Part of a small language model's weights.
Size: 16 layers, width 320, 8 heads of 32, MLP 1920 tanh GELU, vocabulary 8192, 27.7M parameters.
Architecture: LayerNorm before each block, biases, capped logits.
Each number is 50 + 15 x the weight over its row's rms, rounded and kept within 0 to 99. Layers, rows and columns count from 0. The size before them is the row's rms in percent of the matrix's.

# layer 6 MLP up, 1920x320, rms 0.103, rows 1385-1428, columns 0-159
104:58 65 68 40 74 50 30 49 52 42 37 43 45 43 62 69 37 12 48 45 73 66 39 43 36 42 39 29 47 69 35 66 69 37 46 31 39 26 85 62 24 43 71 61 52 42 42 70 65 49 48 43 51 70 69 31 61 46 50 25 27 48 49 29 58 50 58 56 08 56 56 57 28 64 53 11 41 36 46 82 41 50 58 26 69 71 40 40 44 64 44 75 45 41 24 36 31 45 28 47 52 39 48 54 60 58 66 69 43 44 54 42 69 24 56 45 34 68 42 75 41 71 64 55 49 66 50 48 50 68 67 49 48 69 36 77 24 57 33 69 60 36 70 62 40 65 87 35 46 47 71 71 24 39 47 57 74 51 34 57
096:40 50 63 56 44 45 42 63 48 44 82 55 71 63 45 59 27 27 58 50 71 32 46 46 67 60 32 45 57 52 53 37 36 47 63 63 82 47 58 58 78 60 43 41 39 27 14 46 84 54 36 34 46 55 54 46 56 62 77 34 39 48 43 41 39 14 38 66 55 40 24 77 70 36 31 50 50 05 50 69 28 42 55 58 36 33 47 62 50 56 55 59 37 22 42 49 02 41 47 53 32 70 39 48 64 25 47 44 57 49 60 28 41 59 04 30 45 60 35 56 47 66 32 32 44 64 52 47 41 64 41 31 41 48 48 42 39 22 76 45 52 44 92 57 51 63 58 51 74 47 43 65 73 47 38 68 50 56 40 49
105:46 46 80 59 49 57 72 34 24 47 63 59 73 65 35 58 76 37 29 29 33 42 49 48 61 43 59 42 55 14 43 47 55 48 41 31 38 67 55 37 56 53 39 67 19 30 21 32 54 44 47 63 36 00 38 40 45 28 47 52 41 53 54 48 52 54 65 53 32 67 75 72 46 47 66 28 64 77 43 52 58 39 51 56 61 60 69 40 77 45 64 60 51 41 51 74 70 48 49 56 42 51 30 31 39 53 23 60 45 50 48 58 60 50 41 32 44 32 41 45 77 70 72 46 67 30 42 59 71 62 57 32 45 23 24 71 45 37 47 64 48 44 57 59 66 58 54 49 60 33 34 48 30 62 36 29 72 21 59 54
098:46 74 48 38 67 38 53 13 54 66 56 36 61 28 53 59 61 52 44 64 46 50 47 61 49 44 30 34 55 50 73 57 31 36 42 52 65 32 48 18 18 64 49 32 51 35 56 46 32 43 28 59 64 50 65 41 40 20 36 67 42 51 66 07 42 53 60 63 71 41 34 56 65 47 63 57 31 30 71 41 55 62 72 42 64 34 24 47 24 57 70 66 39 22 75 58 30 52 27 40 32 31 25 43 46 36 49 61 54 47 45 52 52 48 54 58 72 33 41 50 25 58 63 83 30 60 70 65 68 40 54 26 43 50 49 59 48 33 65 56 57 55 42 30 57 60 56 49 53 41 23 43 50 21 51 67 57 45 57 69
108:32 36 63 49 34 19 52 53 54 36 50 56 68 57 91 69 34 76 58 60 36 67 41 59 72 32 62 48 64 49 45 45 58 38 50 48 47 43 70 46 75 46 60 62 41 55 68 47 47 47 43 53 39 36 40 63 21 71 63 50 47 42 51 44 31 94 46 48 55 56 34 30 61 65 16 75 27 55 79 40 41 55 73 56 30 75 55 40 64 56 99 67 18 56 59 76 42 58 27 66 73 55 33 56 51 41 63 41 46 54 69 55 53 53 60 29 51 26 69 39 60 62 37 88 41 56 64 42 51 50 61 63 22 81 53 25 66 49 55 41 46 40 56 29 46 35 34 50 37 37 54 62 30 69 17 49 45 36 35 57
091:53 37 75 74 66 49 56 44 48 45 48 74 71 26 38 39 39 28 49 51 43 40 56 47 35 45 43 80 10 31 82 71 56 37 81 64 61 50 55 33 47 57 41 63 64 56 24 27 61 45 43 51 66 53 53 66 47 53 35 71 49 54 26 36 36 45 53 27 67 35 48 40 48 31 80 38 49 53 60 65 89 60 66 52 64 10 34 90 58 61 66 52 41 18 27 53 31 54 91 54 51 57 37 51 52 57 40 41 52 69 50 50 56 51 68 52 68 41 47 55 43 53 47 50 59 65 56 73 47 54 58 55 51 70 71 61 57 36 58 42 56 58 73 19 61 59 76 69 34 70 03 58 14 49 50 53 57 79 58 31
095:54 40 51 65 74 35 56 32 51 63 59 29 62 56 67 60 84 25 30 47 74 48 38 55 53 59 48 77 35 38 53 38 36 37 44 59 24 22 69 67 37 49 49 51 62 38 48 52 60 29 55 61 67 51 47 52 58 81 51 67 68 40 49 86 60 36 62 74 58 35 50 50 41 70 59 36 43 78 54 44 66 67 37 51 38 55 47 61 56 55 80 45 53 63 21 40 55 52 62 55 62 55 53 69 36 59 50 43 63 30 38 58 56 28 41 59 43 67 61 57 29 50 55 48 28 56 65 14 52 75 44 48 54 42 44 44 54 69 58 37 56 52 52 69 57 55 78 83 56 49 52 86 81 85 66 50 43 49 17 45
094:46 36 55 48 72 72 55 45 59 42 50 84 54 69 48 34 25 46 48 55 83 20 75 66 54 51 49 34 51 25 46 37 71 57 67 62 63 59 42 49 64 41 59 47 42 44 55 31 63 67 50 54 37 52 48 56 77 20 54 42 26 44 47 41 29 31 76 76 55 44 41 36 62 34 43 45 31 31 44 40 61 36 43 59 60 18 57 51 42 36 67 59 55 12 55 63 39 63 36 35 40 59 51 57 77 52 40 20 48 84 76 30 58 35 39 49 34 42 63 19 52 20 48 78 39 53 28 46 35 51 88 62 52 18 55 45 60 77 64 39 39 33 66 32 74 46 50 56 39 35 51 54 43 87 35 44 45 52 57 61
093:61 45 27 49 63 59 60 34 31 70 56 81 75 64 54 60 55 34 52 56 37 32 56 73 53 51 36 71 46 53 66 55 72 91 20 18 60 45 56 65 44 14 72 54 54 63 60 58 30 72 48 50 59 65 57 34 34 37 61 57 37 51 46 39 32 40 66 58 39 61 38 49 28 50 52 45 39 48 54 58 59 66 49 62 42 44 60 72 60 57 55 12 59 70 66 51 71 28 09 36 24 33 55 57 32 55 39 81 42 63 56 21 58 45 50 45 73 54 43 21 49 35 57 52 32 56 37 48 52 37 72 49 40 53 52 43 53 55 43 55 69 43 53 56 60 67 45 39 54 86 35 55 38 47 70 48 25 71 48 40
103:56 32 66 52 41 26 38 58 54 63 69 47 66 55 91 47 53 49 50 78 33 47 50 56 71 65 54 39 62 34 61 26 40 47 35 49 40 66 62 49 57 56 15 63 45 59 37 47 65 61 43 41 71 52 67 33 55 30 44 36 28 42 75 17 15 56 82 52 45 31 52 55 11 68 64 41 58 34 44 59 48 44 41 33 46 62 50 53 86 72 46 83 38 69 29 41 54 63 67 46 23 64 44 72 60 33 57 64 53 78 42 35 55 49 47 42 57 44 17 39 59 46 56 32 48 40 68 55 62 33 31 34 35 39 29 47 44 30 52 44 49 63 49 42 67 53 54 50 73 71 65 68 20 45 46 62 19 40 55 47
098:24 11 32 45 41 50 46 43 49 55 40 34 39 64 46 57 51 73 50 48 40 62 55 55 68 73 36 60 51 44 55 68 39 70 55 50 48 57 42 65 21 52 59 35 47 70 98 35 47 34 67 42 38 41 59 59 36 27 64 62 75 43 61 38 73 67 36 79 52 63 32 50 67 53 60 47 61 30 27 38 42 59 51 35 69 43 38 52 50 47 58 65 42 36 53 62 54 51 49 58 42 49 56 19 39 39 69 52 28 48 47 63 59 34 44 73 39 67 38 38 86 54 25 47 54 38 27 44 32 52 53 70 52 57 56 60 51 58 74 42 40 50 54 50 83 62 45 80 26 60 48 41 31 22 64 35 67 43 50 61
105:09 41 24 35 59 47 44 43 43 56 61 45 42 53 56 42 46 16 41 71 75 68 67 62 45 50 54 62 30 28 62 49 49 58 44 37 31 24 59 45 35 46 67 35 36 52 49 33 59 35 58 55 19 34 64 55 56 32 47 70 37 49 72 57 69 27 49 61 55 57 01 24 44 29 39 64 52 45 47 67 78 58 84 55 49 52 37 71 52 00 81 28 66 46 37 76 56 38 43 45 62 52 44 52 50 54 73 52 64 68 51 67 25 35 47 42 50 64 49 46 48 43 37 61 56 52 45 57 44 45 60 42 39 81 71 40 36 36 56 60 78 45 47 75 57 25 51 33 52 59 34 47 23 72 46 86 34 43 47 53
094:51 34 44 38 36 38 37 33 73 55 53 36 78 51 61 63 47 51 55 36 37 51 38 45 54 35 69 52 30 47 49 64 57 43 37 53 67 76 74 31 58 43 68 42 47 57 59 50 44 17 31 48 71 33 11 66 23 19 64 75 49 54 33 41 56 29 82 43 33 73 49 64 58 44 54 61 71 65 45 44 66 40 56 56 77 33 59 47 52 34 43 45 12 45 41 70 53 58 51 48 49 58 43 33 39 53 78 59 35 83 60 64 54 40 39 43 42 54 44 21 39 51 57 37 71 36 33 46 37 58 35 45 60 72 61 54 57 42 71 61 45 47 24 38 46 46 53 52 44 37 46 64 52 52 65 70 55 27 48 43
094:55 74 42 60 31 29 55 15 47 49 60 18 45 53 58 56 70 57 59 50 43 62 31 43 46 50 34 76 34 52 39 32 55 41 68 41 60 51 47 52 55 28 25 50 52 36 70 59 47 65 65 38 32 50 59 91 51 61 34 39 59 47 57 53 29 33 52 69 51 71 19 77 58 45 77 42 76 32 73 55 23 66 71 58 52 11 49 68 23 34 26 40 31 27 39 65 42 58 48 48 50 40 56 44 68 74 52 57 76 60 58 60 71 36 51 60 30 61 27 42 47 52 33 58 73 46 70 65 68 58 45 36 32 97 37 48 86 31 46 57 53 58 52 61 60 49 36 39 45 74 49 32 57 42 47 28 47 51 46 55
101:40 38 56 38 35 43 62 67 51 72 75 42 75 23 16 61 64 51 36 56 62 16 62 69 48 36 51 65 75 56 58 45 47 41 83 31 62 27 56 45 46 56 71 49 64 44 67 56 48 59 30 62 70 54 20 25 49 49 50 56 74 27 55 47 42 40 33 59 41 25 33 44 54 59 61 37 30 42 37 61 43 27 56 47 66 73 44 46 44 45 92 30 27 54 47 32 47 55 41 45 56 42 43 68 56 71 66 31 37 69 52 85 61 60 40 33 54 50 42 25 65 25 38 56 58 56 61 51 53 28 49 52 41 49 84 61 45 69 50 56 50 59 76 77 44 50 62 52 57 45 53 51 66 57 25 50 59 66 83 21
093:63 55 59 27 56 60 31 47 28 38 42 33 56 41 48 49 49 48 72 50 57 24 52 55 59 67 50 45 66 52 57 26 51 56 57 60 44 45 57 56 49 50 68 38 75 39 45 36 64 36 36 64 37 64 45 16 27 40 72 69 63 47 32 67 73 70 45 42 63 58 58 60 56 47 38 62 48 66 56 47 56 55 31 32 66 70 71 52 44 51 24 39 58 58 57 41 13 60 57 43 66 32 48 50 68 26 41 51 42 42 43 31 54 40 71 68 53 64 38 85 43 67 51 43 30 86 35 23 32 30 68 61 51 71 53 36 25 33 64 24 70 55 69 63 52 70 49 55 50 64 43 34 39 14 42 61 74 87 02 69
094:58 48 22 34 60 47 60 60 51 56 36 65 86 25 29 32 66 57 53 62 38 95 82 52 48 49 46 45 03 55 58 58 51 71 64 63 48 42 39 33 56 20 79 54 57 61 56 81 42 40 46 23 55 52 30 60 56 58 45 48 59 43 31 50 40 66 64 81 62 55 40 74 48 69 43 63 49 64 53 17 76 52 68 52 38 61 29 71 29 43 47 72 15 47 55 53 64 44 51 64 71 37 48 52 30 52 36 47 62 56 18 31 34 11 33 50 37 50 46 26 48 55 60 38 42 62 55 60 55 71 82 60 41 52 74 41 67 49 69 19 68 42 46 62 29 64 33 41 56 47 47 39 68 70 69 60 40 51 32 37
101:50 33 53 62 78 53 48 11 52 24 56 65 80 43 72 49 58 83 47 50 25 60 61 51 55 33 74 89 46 75 48 49 39 66 55 78 57 60 35 51 47 36 41 75 39 68 39 42 58 25 84 55 52 50 96 64 10 53 45 68 46 07 61 26 47 41 63 28 37 38 25 40 65 57 46 79 52 61 57 55 66 62 67 38 62 45 39 64 49 45 43 27 65 57 49 76 36 51 56 44 40 45 52 38 52 66 50 47 60 65 54 88 50 52 59 59 78 38 51 31 57 31 31 44 17 62 30 44 63 42 41 33 63 72 34 35 73 51 38 43 56 38 67 42 70 37 38 44 43 35 31 72 68 41 38 59 26 54 64 51
098:45 90 47 76 36 21 38 45 58 59 38 42 29 68 59 46 76 54 52 59 60 43 62 64 52 34 70 58 19 67 63 66 34 52 58 54 31 34 31 77 30 67 45 58 50 46 46 66 54 54 26 68 45 45 35 42 54 41 45 65 50 40 43 60 47 37 63 44 52 61 48 76 58 45 44 55 55 51 72 21 25 48 47 48 19 38 62 55 63 81 60 56 58 56 33 37 64 27 54 65 30 41 61 66 43 45 66 77 39 47 51 58 46 26 49 40 51 43 41 39 55 57 36 79 50 63 53 31 50 56 44 20 74 53 26 41 76 38 24 60 84 50 62 17 70 48 75 44 46 56 46 55 64 54 40 47 49 41 45 67
101:44 54 49 51 69 64 25 44 82 26 40 30 64 28 44 62 75 59 40 53 45 50 88 46 32 62 57 28 57 46 60 73 38 42 71 22 69 52 38 68 26 33 67 39 56 42 60 51 34 65 57 39 43 49 48 51 34 25 48 22 62 46 33 49 32 34 48 54 25 56 21 76 59 58 70 71 41 66 58 63 25 44 43 36 55 56 61 47 67 30 51 56 64 31 64 63 34 44 23 40 54 58 19 39 63 58 70 34 60 43 63 39 71 43 53 39 52 46 66 70 28 66 24 64 41 46 45 15 48 77 58 55 61 56 43 41 53 36 74 65 44 63 64 41 57 59 39 81 29 60 63 63 42 28 59 42 38 45 40 37
089:49 59 68 49 50 55 80 49 47 31 75 60 59 49 54 51 51 51 46 59 37 40 49 89 35 67 62 39 54 49 27 53 45 44 71 63 40 70 28 20 47 27 53 56 42 59 36 61 69 60 17 73 70 49 29 52 37 56 60 41 53 50 47 64 55 35 65 59 65 52 51 73 73 77 54 55 73 61 40 41 38 71 38 34 68 75 52 60 79 89 31 52 71 18 44 68 47 35 49 26 50 69 29 56 50 44 72 45 34 61 49 50 55 61 68 57 35 46 20 47 58 61 65 28 10 51 59 54 78 27 59 66 43 61 58 69 39 58 26 67 55 41 53 65 63 37 61 51 55 52 58 58 12 34 23 30 42 56 44 66
090:45 52 42 38 62 40 51 32 69 37 56 47 57 33 51 41 71 38 53 42 42 30 62 23 31 59 52 28 69 71 66 70 50 50 50 45 48 50 59 77 54 56 71 55 52 46 66 44 49 36 55 40 54 48 62 48 54 59 50 64 59 19 35 36 68 45 58 31 51 62 32 44 44 54 86 40 52 43 74 48 49 67 54 57 61 51 66 33 40 41 67 72 51 09 59 51 27 68 44 58 43 58 56 51 52 51 49 45 54 75 47 56 11 58 25 40 44 59 40 43 41 51 54 75 38 21 75 29 66 59 37 50 71 48 65 47 66 77 47 42 50 42 62 33 45 55 53 53 40 27 48 72 71 50 37 44 42 44 28 42
089:49 29 25 52 38 42 37 53 26 46 56 33 68 70 72 75 68 80 58 49 57 72 37 50 31 69 35 32 64 52 43 53 44 52 45 34 66 72 28 42 55 69 52 69 50 64 54 41 33 37 33 29 88 75 28 86 45 55 70 29 59 47 38 42 39 43 34 62 54 40 52 60 39 59 52 62 44 43 50 51 56 64 63 48 55 39 49 52 58 65 51 65 47 50 24 40 52 52 47 44 57 60 60 25 46 51 47 56 56 31 12 65 66 56 46 43 84 30 26 37 69 45 51 63 50 49 50 14 55 56 53 27 78 08 49 62 81 37 70 47 66 59 57 81 64 59 33 58 44 38 42 54 49 50 65 52 65 76 66 24
098:38 46 11 36 76 91 56 32 36 29 40 45 62 42 50 75 59 37 17 62 42 28 29 56 46 60 38 71 61 19 53 51 50 38 59 44 32 34 25 39 41 48 49 34 53 69 29 61 68 46 75 58 71 64 69 62 57 40 31 25 61 59 50 42 57 43 43 52 41 36 78 19 80 50 51 59 76 64 24 33 39 49 64 46 67 52 56 23 47 64 49 46 22 34 37 68 47 49 29 55 46 54 49 50 58 35 59 35 62 41 68 64 80 32 58 72 49 72 45 47 45 51 39 37 35 36 51 62 81 52 46 64 38 64 55 46 52 43 62 65 46 68 44 58 64 22 38 17 78 50 53 57 74 52 64 50 52 39 46 62
103:70 33 49 37 40 57 73 56 26 20 65 70 65 62 62 23 50 68 44 70 40 47 64 44 49 51 73 63 54 47 74 43 49 55 84 63 62 21 52 51 70 28 49 65 41 43 52 59 58 56 47 62 54 61 40 30 29 13 84 66 43 38 29 58 45 62 39 75 50 69 63 75 66 27 67 49 62 28 20 30 29 39 52 52 23 58 70 24 26 59 50 51 62 37 50 91 58 44 64 64 50 65 46 33 40 39 44 65 53 27 64 53 42 38 21 58 60 72 35 29 45 68 64 58 60 76 58 59 47 57 58 83 48 55 50 71 62 46 61 45 35 64 66 40 65 40 64 47 36 41 35 62 52 44 40 36 32 67 66 66
095:34 68 43 37 37 73 41 69 64 30 42 51 52 32 86 58 57 71 41 62 47 44 50 54 54 33 71 38 47 41 63 63 60 33 48 38 71 68 58 29 43 46 34 60 50 39 43 45 32 71 44 46 49 74 51 46 49 51 54 51 36 69 29 35 39 46 54 43 44 58 66 66 20 56 64 57 70 51 66 26 45 23 32 50 48 60 45 62 35 41 70 28 55 62 51 41 82 38 62 62 50 51 42 61 55 33 82 60 31 50 29 26 15 63 41 52 56 58 45 45 58 57 77 69 60 60 50 35 31 41 10 63 79 42 56 43 70 44 48 40 31 46 44 39 63 56 34 65 35 22 33 11 48 93 45 56 46 61 87 47
100:68 53 47 67 47 41 47 38 41 66 55 64 41 75 72 59 45 58 45 64 33 21 26 77 28 74 32 60 62 35 62 57 65 62 90 72 41 70 56 58 27 27 66 66 48 58 47 54 37 54 82 41 50 48 50 42 55 60 69 48 59 60 51 33 65 55 53 43 40 72 30 62 15 46 59 48 45 46 36 56 39 23 57 44 38 24 53 27 57 49 56 71 41 64 39 41 26 43 64 35 46 42 69 54 69 58 49 33 37 42 66 41 48 61 33 38 53 19 58 34 37 36 37 42 72 81 65 28 69 38 71 53 76 47 42 66 83 41 73 41 58 05 37 35 45 41 60 69 69 62 51 28 58 52 47 52 62 41 85 43
149:64 51 36 73 54 56 45 71 18 46 56 56 61 48 53 73 54 46 59 25 48 33 41 47 33 47 54 75 54 62 68 63 49 26 36 54 76 40 46 31 38 61 55 60 34 47 43 57 39 36 69 79 51 27 45 39 50 59 35 59 25 81 48 65 67 19 50 69 47 40 43 69 65 69 38 44 75 63 27 53 64 47 48 36 51 35 42 31 20 66 69 73 46 36 66 57 76 36 76 44 55 46 54 47 25 45 74 55 53 66 58 65 57 47 60 49 65 63 57 66 57 71 47 47 67 62 50 50 55 54 21 52 49 52 33 39 83 70 53 57 28 81 43 47 48 35 66 57 44 61 51 66 21 51 36 28 47 52 57 37
099:50 30 53 64 49 17 78 79 46 63 54 54 76 35 60 53 38 55 29 37 62 54 79 55 46 43 52 26 38 32 30 42 48 38 37 54 78 52 68 21 44 28 53 44 47 34 59 53 32 57 65 72 56 55 53 60 29 56 67 51 53 73 42 41 40 40 60 69 39 69 82 17 63 72 51 30 39 54 29 56 61 44 45 67 52 53 67 68 31 48 28 78 36 53 64 49 51 30 69 34 35 36 44 52 66 37 67 51 23 62 66 62 42 39 78 55 81 44 35 53 68 77 66 55 58 31 38 43 73 37 40 40 38 53 52 48 52 22 48 60 48 53 61 63 39 57 45 58 48 41 69 59 56 26 57 54 32 33 68 35
096:54 33 69 43 37 76 35 38 67 41 43 50 41 34 46 40 57 72 67 36 50 49 47 43 44 31 63 52 49 58 53 43 56 47 45 45 40 36 56 53 45 67 66 38 42 53 72 50 71 23 15 48 50 52 56 51 79 57 90 19 50 42 43 52 51 42 33 51 44 47 55 36 20 79 77 60 70 54 79 54 37 80 42 69 54 44 52 37 30 45 29 54 34 65 40 67 47 09 52 56 73 40 58 41 40 00 47 57 32 42 54 39 52 57 67 52 63 70 55 59 17 75 47 71 51 27 59 40 35 41 56 43 50 48 53 51 36 19 48 32 54 28 50 60 40 34 22 28 63 62 35 42 28 38 58 58 61 39 62 20
095:40 57 53 42 29 59 42 45 50 69 68 21 56 44 65 55 45 36 54 42 69 37 77 36 50 61 64 49 41 28 40 63 44 63 54 58 09 42 61 38 44 37 53 60 57 47 44 64 43 66 49 52 51 53 70 58 66 71 70 49 66 65 58 35 42 47 92 56 43 50 62 29 29 48 43 57 51 58 66 27 44 60 51 40 49 35 65 54 59 51 17 57 34 58 40 41 38 64 55 66 63 41 47 60 44 47 37 62 31 67 40 65 63 59 41 60 75 39 33 69 56 45 89 40 46 70 48 61 49 46 51 68 24 53 47 40 55 60 78 47 61 39 37 61 71 26 55 25 52 41 58 57 67 37 50 51 42 54 53 62
097:63 57 26 51 46 65 67 67 51 44 20 27 54 06 54 72 61 35 37 77 53 44 68 31 61 61 30 46 44 31 41 48 33 69 42 57 27 39 48 52 69 33 42 59 63 56 20 75 77 20 77 34 45 63 33 34 57 46 40 57 51 36 52 43 52 31 75 60 42 53 39 35 12 65 37 51 53 53 34 46 27 27 37 40 63 48 70 35 32 12 39 51 69 48 25 40 41 63 38 30 66 35 36 52 54 63 49 91 37 50 42 54 44 80 69 50 39 74 57 45 68 56 53 78 56 48 35 72 56 48 61 55 60 49 46 43 68 45 73 40 71 38 45 41 65 47 50 47 62 19 60 45 60 36 94 85 60 56 58 34
101:57 39 48 40 74 18 30 33 53 57 61 52 36 36 36 69 45 85 37 99 66 62 38 60 52 73 49 51 35 53 36 71 22 36 60 41 69 62 51 51 09 38 35 67 34 52 70 57 50 33 85 40 74 70 56 70 56 57 76 57 53 54 60 35 38 47 41 38 28 50 49 63 58 58 44 33 35 61 55 45 33 32 66 45 63 43 42 43 56 39 73 40 39 47 46 53 47 47 49 39 40 58 60 46 61 62 51 56 56 60 72 58 45 42 55 62 62 52 41 65 56 51 85 78 42 48 60 32 31 49 41 49 21 43 74 57 70 64 46 43 55 65 32 63 49 54 21 42 55 61 40 24 65 59 27 71 44 29 49 39
100:52 47 55 70 83 44 59 47 68 17 28 76 65 63 78 64 50 50 55 27 67 64 38 49 45 70 50 32 36 53 61 41 46 63 33 31 36 27 68 43 35 43 45 28 49 16 64 58 40 56 40 31 48 43 34 48 55 34 47 27 49 34 50 56 28 48 68 48 86 46 35 80 39 48 46 60 53 69 44 58 54 49 30 35 55 99 48 73 59 71 44 27 45 40 55 41 37 78 38 41 45 46 62 47 66 62 55 39 59 43 45 46 73 58 36 48 64 44 53 35 41 48 45 43 33 59 52 40 51 59 57 55 49 66 53 26 48 58 27 29 42 27 84 32 53 44 71 51 40 59 70 73 43 38 30 32 42 56 63 60
099:20 32 62 60 38 26 61 52 71 67 74 59 49 38 55 57 23 46 49 47 61 56 41 12 40 48 79 54 34 54 58 41 35 43 37 34 62 37 79 34 47 17 66 56 71 38 86 52 57 35 81 24 70 46 62 45 20 25 41 53 51 40 56 18 50 31 92 38 52 51 72 50 63 50 53 32 40 37 62 30 59 59 51 34 40 34 71 65 83 53 36 52 63 38 29 78 63 55 32 18 67 40 45 25 38 45 68 49 77 61 87 46 26 67 62 49 43 41 37 38 42 56 33 67 44 55 62 49 60 20 72 45 36 42 64 57 41 27 56 69 39 39 27 29 63 76 71 41 42 48 54 43 42 59 61 66 38 44 35 50
094:45 40 41 55 30 58 49 24 39 74 34 51 61 53 67 50 39 67 25 51 88 68 37 50 43 51 60 42 49 33 34 59 60 06 22 52 48 47 51 63 57 79 47 62 50 54 53 49 37 61 80 53 48 42 60 43 43 52 37 40 51 47 31 38 27 56 53 63 44 51 57 68 44 72 64 60 59 48 60 67 46 51 35 19 55 55 72 40 47 68 34 51 58 85 71 56 20 19 57 62 58 59 34 85 50 44 33 66 28 62 72 45 59 45 11 67 41 09 49 41 56 33 49 29 29 55 49 38 52 40 55 59 53 29 38 54 48 74 39 78 62 47 29 51 67 75 47 61 43 52 45 53 67 48 62 63 46 44 65 47
096:62 60 53 65 30 66 23 39 29 59 50 56 40 37 45 62 47 49 53 28 68 65 49 69 68 63 38 74 46 31 40 57 61 67 42 44 32 22 67 47 50 49 64 24 35 71 42 60 42 35 63 25 59 55 45 50 52 32 29 46 42 15 74 46 47 36 35 65 72 64 62 45 51 73 37 44 57 28 62 67 43 59 47 48 45 44 22 45 45 53 63 48 60 36 56 64 77 65 89 74 67 64 61 59 30 58 44 32 64 47 40 56 57 46 41 48 26 91 61 53 47 30 52 43 20 72 70 47 48 49 61 32 46 45 52 72 56 42 53 27 45 57 57 59 17 52 60 12 50 54 61 61 66 29 20 43 66 44 26 18
100:52 63 82 32 39 78 56 57 26 48 46 17 52 47 26 38 55 60 46 60 39 37 29 24 33 41 47 76 56 44 38 37 57 72 47 62 44 53 54 70 61 54 49 48 44 39 57 48 55 44 59 60 35 29 62 55 32 68 34 44 42 34 54 39 53 52 83 56 46 71 54 47 56 56 49 51 55 55 50 44 53 61 64 46 61 67 70 35 44 28 36 81 50 74 73 56 36 52 60 56 46 59 78 78 37 44 49 40 73 66 34 37 44 45 68 37 48 40 53 48 40 32 42 66 78 32 51 47 52 18 35 32 58 36 58 71 57 28 46 69 09 13 42 52 42 46 49 41 27 44 43 51 52 41 42 62 40 62 80 45
103:44 73 47 64 69 68 62 35 62 44 60 19 66 38 68 37 23 64 51 49 56 47 87 52 19 50 45 00 71 39 54 27 49 66 46 29 72 47 68 41 49 48 42 74 50 54 32 51 64 81 38 30 26 68 50 47 53 51 23 57 70 10 45 22 70 65 25 37 45 42 40 45 58 67 37 63 57 54 14 51 41 65 58 59 63 72 46 21 39 71 35 56 34 43 40 22 42 22 51 56 10 43 56 67 74 53 47 53 46 52 58 39 75 32 61 36 40 69 42 62 34 62 59 47 46 44 10 36 46 39 59 38 60 40 57 47 55 37 49 19 47 43 58 46 79 57 45 58 37 62 53 51 49 62 32 48 25 69 34 51
107:39 30 67 50 68 47 54 56 63 29 60 65 59 37 32 57 44 57 42 10 32 42 58 37 70 38 33 32 34 60 60 49 49 59 76 39 49 65 69 39 58 55 51 64 54 44 37 41 72 85 61 64 67 67 38 51 48 63 57 23 33 62 39 43 50 30 60 79 52 71 68 24 46 51 53 50 58 35 50 51 29 31 53 63 61 26 65 47 49 47 50 51 44 63 43 51 34 63 62 54 48 47 30 57 08 32 51 21 55 49 10 85 54 64 66 39 49 48 34 49 42 43 54 50 70 31 31 28 39 49 63 66 68 61 63 81 19 34 53 38 21 63 70 47 40 69 79 48 51 41 63 63 38 51 49 77 74 64 30 41
087:42 47 31 51 37 57 31 34 62 54 39 61 41 63 35 54 13 47 45 67 73 70 26 62 67 51 36 74 91 58 27 47 32 71 58 68 69 45 69 22 64 41 56 60 39 68 67 58 44 55 81 39 22 75 44 45 58 34 82 52 36 33 60 47 49 38 44 59 68 68 53 54 68 23 49 67 86 60 67 34 31 47 44 60 64 65 72 55 59 45 60 63 30 40 55 19 68 45 66 40 39 60 64 21 21 46 49 52 59 58 42 56 56 57 82 43 59 23 39 53 07 63 44 68 52 56 32 69 39 45 51 35 44 52 79 82 49 66 45 45 51 63 54 60 35 45 49 20 05 50 38 49 73 60 66 64 55 52 71 65
096:63 40 39 13 23 24 45 62 51 41 36 36 63 38 61 42 57 41 52 63 79 49 36 40 21 51 51 39 43 58 49 53 48 47 69 49 18 31 31 69 60 51 73 54 77 55 35 52 52 25 41 18 46 39 59 52 69 72 67 24 56 35 61 41 27 60 53 63 39 45 39 21 59 46 71 83 61 32 35 24 38 31 47 18 73 32 71 56 45 34 69 73 70 46 50 45 30 56 32 50 67 53 39 45 55 35 80 35 74 57 48 65 50 61 55 58 51 55 32 54 30 50 53 52 41 49 72 28 35 55 34 24 39 43 55 59 45 53 76 56 34 62 55 61 26 55 67 44 61 38 28 26 66 59 23 19 35 47 72 37
102:54 48 32 44 30 53 67 74 56 40 22 50 75 62 60 43 55 61 54 47 50 73 43 56 45 60 69 62 36 51 51 52 35 46 43 61 37 54 23 49 79 49 51 50 46 70 47 50 51 59 36 68 31 62 40 25 57 44 72 37 39 39 70 43 39 28 60 32 22 53 37 45 33 34 43 60 79 48 14 80 43 52 58 59 49 57 54 36 42 66 57 33 34 59 59 66 42 75 52 69 53 20 51 56 36 24 71 66 62 81 81 49 58 35 37 41 66 55 32 33 63 58 50 48 28 46 39 49 52 58 58 43 57 45 71 64 52 68 34 46 49 47 59 69 16 38 60 46 53 57 57 61 60 31 46 43 73 47 77 58
100:31 40 61 45 62 92 71 50 48 32 62 30 46 62 53 40 70 47 06 31 41 56 45 48 23 65 42 47 51 51 39 58 53 47 25 64 36 38 66 75 41 45 68 48 51 35 67 61 25 12 51 64 49 85 46 36 67 33 46 51 37 54 59 61 29 43 55 80 72 43 59 52 51 41 53 48 59 44 34 43 60 52 53 42 53 65 59 65 41 18 67 50 42 65 62 44 48 92 45 25 34 38 55 51 68 48 56 49 62 54 34 33 75 33 39 59 39 49 08 36 48 59 55 37 39 76 43 36 37 39 40 61 37 44 54 44 44 55 60 53 57 64 45 71 67 44 64 57 38 37 64 40 40 62 41 32 18 47 37 43